Weights of a small GPT-style language model, trained from scratch on English Wikipedia: 15 layers.
Each number is 500 + 50 x the weight over its row's rms, rounded and kept within 0 to 999. Layers, rows and columns count from 0. Numbers have three digits each. The size before them is the row's rms in percent of the matrix's.

# layer 6 MLP up, 320x128, rms 0.0855, rows 109-130, columns 0-127
109:501587473448522547510467483467415553363578550469415475608558458507440478546471523594543455542577617508529478534543468452577517519517417499432487463550443545506527488535543507578399447441525531549439581573509567493381524481482518530447545531482452502417578497529507454442537424485486519501512434506553444497479448573486514495486576492548512446540547532516454555562508511532393480550479
069:552480403464480423530453498461483487488511400524457499520463459547517499528486594454496444566445487370559422490477528442565385454515516516530496469439464503426500393573430548422561442530471506458419461526536518433621416554495434490452447529494459509490508502550549430480444538542548535457536539503516431502546504398504438520496503548511474484477399450492449464554445506473527375548572
093:504493465473497569494512509446476455551459496493553426535446476446491554498477467549589466468439487604545552399505462462440547385488500437473466439482404412512508467488447544524483475548476434537500518515611433582575541551482483379570558484473519503574476435552391522455446495509512480486609577567487537422610505533513469417502518574606538504520494447489466528515527517483523563553538
100:587382462478417544562535544450574502534526458403455479526518497549469554530559476483443491434518414577521505459423534549528504555531569459456504458509561467491546494561471546523564461584530498555444525499428495539496472568397390528465486422506584534516424474404484470487602526469531484493536577576409558434484523441458467468490531467509468405521463563491512566482569535424508456486421
103:424495497434491378475423462484574461455500505448551518461525478495515509466436488508486521487447560497480537619497576482570519550499474522403528568482437464613523466536532496464475441585506488494540384567433462406507485521457613518485450533470349561564490453513507443555539592471466511491574467525488545494495418488449454510464551596472456452535510543534534553445552532465571433562484
097:492481599441545496485518470485614520553457499531503506450511637438521560510500483499552517482480508475448540466369426473443490438460515489446557525496500510497452424480460394552583620567513564559484495477434549477524458500493529417590458413523546559505511514459422514558500522525497470528509518537477528433530564498522589502538538545500395510448511478589435555439568427540591603484474
109:488504445464452447443403598549494509557492479475479503476542529548520477493477556506505477546553516566559554408517512561521506510472544512498571524480493535583468579446525522465574517464500498523530496450415604497463425453539500433500495518394452482567507453517483409497500473468444375420573555506455465570500489341581602550472595511472557506525417410536550510576520506468528495484584
108:527516578519474465503550466540439458489504521457591477523404449459494490416501533465561467523488471413472459589394528451452453462504420460462619440488482426506504542533521570474449466463444460449384357537629556563516442451535476551574423483491495454447491527518516467594454587484478537499513510360503606540495524564481470502499483515535484586493516510522481524512541536488488491554477
087:451397456461520487578516432579479577522446533559453485449577575511487462580447468458507427414504511487463485461443548520471470520502426508461502439441501567455474557552550482519598479563477529548522495539470488485521510474443615534583507456550537594502489605513513503432441526509512621437564479575511389523484556541462500555499404491599468456508481414496484567441503565562476573518462
077:453484464572448468470522425462588494497469507502527428553388431568503456444531533573649458554529555550481611435556503452445524487494594482452480473522491418513509484488475442415480463495460489450491532509504438525429509519521503492519545522496566451515539453487480522520619626501358519524482461450463589510548400551493506459529482464502464560498573491431561437462548528453517588519462
082:594439558449456591486433561466578455544507487437509402513514526491475560507452568469533426449591529381479617534526412620524403450453536518492412503442514531488523545540488478460494504427536531473498520518475551450483503500560544506461524462462430469473455422434454433464524485503522453475565524497624458545536551513472581553485482481417550471520604530486510513534529439568540483559431
108:527439486446617495432443512513468540515481572595524494506496498501532476459475505448641542520486518531468502468524588538479494407478451556510469439477516460528459404467394473439510525503549553559544446416438436592408551487501569423529463511493549545583546421544504428524479457507491522452516496513595542490453470542518476486469453459576606523483449491543458368470396436471489479443473
088:501475471407607570480497430585534553480513456405525515463530435510409503548554533489520515447523509392429492438519435458530534451550416534502441453593472480479450567503531473484473496461453491457539510535563511494459490495563469478464510539549520429477374472507503560585494512488401520458460491428498488460549509524490637360495449542540530514480601543542477473445491650501512469465514
103:465484503458517503533451500466467510527552475462606543431483601474557479561444526480529571479566494502542595613558552475481516458517514514470512524470578437486474473547540484381362435498471445470482562455502414461470527462448553519489414462463403525564474509493469528538534410515486500561478532469509402524623481618356501513519519526479467498478518545517579443426512545504467525574518
099:537523561453554640510514622412518546444545465502586441530546590541489493564507556487509489443511473545535466536573499539527443537482535535416500508431477581561482521467489516519490516556520596412525389506440458526483431467393608506533589480502496564557549531358528467436535508472535442578508484561527500547483447499536523527467530452507528466529406502547481505576456455513559526447512
105:481457499527477547426559532524511472478442472485470374504534510529533493462577525438455497559510385428574479569437487584511530457479554546518491431511550493524488529538473514489608457597520457531596513413472503602481513489467473533584421417430464429349534548532457567558485492484512537506499423452448465496459500542548518499556462466556441489493565511441550535492423496505524625417474
134:531555652479464523494549544469506480516511453473567471495541509515505526481514401442536478510447475522512464502532483507429542611433593475556527443505583550416507578491519486421482574500431524527544441474507495513553514505476594575541542506586526498442465553409383440519550480515403577501521504552415546505511516501618498523542541463520547496510549457470543628601481501535403525476464
089:615615491470569452457506594469512515454521534433603588467512598466460494450506482534494592386535520561490564477542558541551530498499484438534439541558459563466532558493553409474471503396478559448546586450467553543501525505530467478383601576492561453440443485498527537494506543537495494462522521486534531454564572488471568456499506542427556499508452563433582520477465500409480496506531
106:492465552564409442464501369486525476442558520493479546549478502592492437443446526473586545557473519521468525431471499523486447466496613523490493440489485585537497538515514574387453460461510424559539425539391542532523511578501470484473487516467480568491472465514429377428508396490475467554508543496524434472520537458539560515477430487551513544507473484398634522431553566559439464543515
110:499485492545588475504459558492573527422485489536478572513490427483499431618503535500516549425447520447489633434538431424472466483458534484569466573620518472495531544583467517444528625489472502392448500522436549407550487517596467488493390551501457471417522502562467624496491483507562466519507567442495465498573599497499525476524543497474435555498520492494502579543555512528518487452531
105:496528537587491518474525479578522461504435491552511507538487577509555507517393489465537384592540521499561453384534449556500498570468587475456503540529555531448530569456560544428568496508479576528479487556566514492477497446485430469567477580449499601498468547537471423557550526528440572557421472527565534482436545569504558554519497524472542490489493574609437578520414555557408563474503
070:466537447447490512573540559519503485424538458511401592481521506507523536518470491479451487568502428464511472459547575500495409517578558504577495539477530510541490468477414628528464449579475465412477534501566551459580497457496471527484508462446446572566483550528520522440524484527549507466479497403573395627460547433562511583571601444577490462462491474543427450516447564497470410561510